Weights of a small GPT-style language model, trained from scratch on English Wikipedia.
Size: MLP 512 squared ReLU, 6.17M parameters.
Architecture: RMSNorm before each block, rotary positions, biases on query, key and value, untied embeddings, local attention windows, gated attention, exclusive self-attention, short convolutions, capped logits.
Each number is 50 + 15 x the weight over its row's rms, rounded and kept within 0 to 99. Layers, rows and columns count from 0. The size before them is the row's rms in percent of the matrix's.

# layer 2 MLP down, 128x512, rms 0.122, rows 93-127, columns 32-63
105:62 53 79 41 60 43 42 43 34 58 61 34 04 41 36 38 68 38 43 44 44 55 35 80 22 48 73 44 61 40 30 77
117:46 61 34 51 37 53 68 81 28 56 62 72 57 63 59 57 09 55 52 25 60 58 27 32 68 60 57 28 38 47 57 26
095:59 23 64 57 33 35 66 61 33 46 37 63 54 46 69 39 52 53 48 51 27 30 45 46 42 23 35 44 53 26 42 59
102:31 24 69 21 44 39 55 54 39 62 70 40 46 30 43 86 33 57 25 47 38 48 30 56 47 51 64 53 51 42 52 49
094:18 36 37 64 72 54 40 43 70 72 69 25 44 42 36 58 46 48 50 46 78 76 48 42 10 67 93 38 41 46 31 45
098:34 38 38 68 53 56 55 48 33 42 43 56 45 50 51 10 42 60 51 77 68 47 38 52 74 49 22 64 46 31 79 49
090:67 54 50 57 54 37 54 41 46 54 34 62 62 56 77 63 73 60 36 76 20 47 35 44 34 83 35 52 20 40 54 37
104:44 63 46 81 59 56 44 76 69 48 62 58 35 68 42 64 46 38 64 55 39 43 36 23 53 63 64 43 51 28 66 41
099:34 51 32 60 67 38 60 44 63 12 57 60 66 32 31 66 55 43 61 36 76 55 41 65 50 58 50 87 46 50 68 34
114:40 37 38 57 24 61 67 51 40 80 54 49 70 49 46 35 43 35 55 26 78 80 47 55 83 48 63 68 25 67 42 38
101:51 48 73 42 17 43 31 57 43 32 60 35 77 59 32 27 54 59 39 75 56 48 77 27 59 55 37 47 76 32 38 59
091:38 57 45 41 40 55 53 55 63 47 57 41 71 35 36 47 43 49 60 41 64 53 67 62 51 46 50 39 46 46 67 28
113:61 33 37 46 64 48 44 60 49 44 50 44 53 51 00 50 62 63 57 45 72 46 29 64 38 84 43 28 41 45 30 38
099:53 38 57 63 49 57 45 63 40 61 32 45 46 45 55 63 18 51 37 12 53 78 34 15 71 50 43 73 57 36 32 73
090:36 59 53 55 52 68 51 37 59 15 61 55 50 50 36 54 38 53 34 47 62 46 78 35 68 55 60 13 67 65 69 48
110:34 57 74 41 66 48 26 47 53 70 55 34 28 56 67 57 57 73 46 51 65 54 38 34 42 73 47 21 63 58 59 84
104:60 47 80 39 55 27 57 62 56 86 45 51 47 71 48 26 33 38 38 47 47 22 82 50 27 26 33 43 73 61 58 57
102:38 71 62 45 38 43 35 67 45 60 71 25 53 45 36 45 66 40 44 67 29 70 24 60 37 18 26 75 32 61 50 68
095:37 37 45 43 44 31 07 42 63 33 55 40 37 58 42 31 55 31 44 45 51 24 69 34 48 48 83 72 62 49 52 66
103:47 52 27 17 29 31 58 54 44 62 61 44 60 37 59 55 61 49 58 66 70 37 63 13 43 46 63 15 44 60 42 60
099:43 51 51 58 45 49 62 77 56 62 31 57 80 43 62 53 67 58 50 63 47 47 51 54 63 89 61 63 41 56 37 52
098:69 51 45 76 84 60 51 45 34 12 32 31 36 71 40 53 54 33 47 46 61 39 68 55 68 42 50 54 41 44 50 53
099:68 34 50 79 59 55 48 50 76 61 47 61 67 44 58 40 45 95 17 58 39 59 51 65 52 72 58 54 76 12 22 42
102:22 40 35 43 49 38 35 39 40 83 29 57 38 53 19 52 36 65 15 36 56 86 54 63 19 60 75 56 65 54 55 25
096:29 41 64 70 66 59 14 43 48 21 51 60 57 53 57 29 53 43 44 40 33 54 73 32 44 83 53 42 50 31 47 31
090:34 34 61 40 68 21 33 46 68 46 47 52 60 45 52 55 63 28 41 54 59 41 37 52 38 52 51 37 53 76 58 25
098:61 66 46 63 38 61 53 59 38 65 52 45 57 55 60 48 57 23 58 31 47 81 32 52 42 34 36 56 67 34 30 54
096:45 50 40 41 31 52 57 64 49 46 70 51 57 20 04 25 36 45 13 31 68 63 30 34 41 53 15 26 39 61 61 62
091:56 43 62 57 50 48 51 72 44 64 42 50 50 36 36 35 61 53 45 58 59 54 34 25 18 69 31 25 23 60 20 60
094:34 56 53 67 55 47 17 45 19 21 42 65 37 61 37 54 54 80 58 44 41 38 67 62 42 45 59 30 52 74 73 45
093:65 42 42 20 80 35 58 46 58 26 41 60 51 59 61 77 57 46 38 58 60 49 60 72 86 37 51 47 39 62 35 66
105:46 45 23 73 37 52 53 56 57 32 48 69 42 66 28 32 45 68 68 62 51 53 64 70 48 44 39 66 29 63 61 63
109:46 73 65 36 57 42 49 48 51 40 46 55 29 60 75 33 70 36 52 50 43 18 68 47 44 55 53 60 36 37 49 42
093:59 61 65 65 65 51 48 56 51 68 61 60 88 35 59 50 50 51 37 60 33 49 29 56 71 82 54 21 40 41 42 50
097:57 40 69 65 31 41 71 55 46 50 32 41 49 57 93 65 79 39 51 58 41 45 23 68 44 41 46 75 60 67 49 36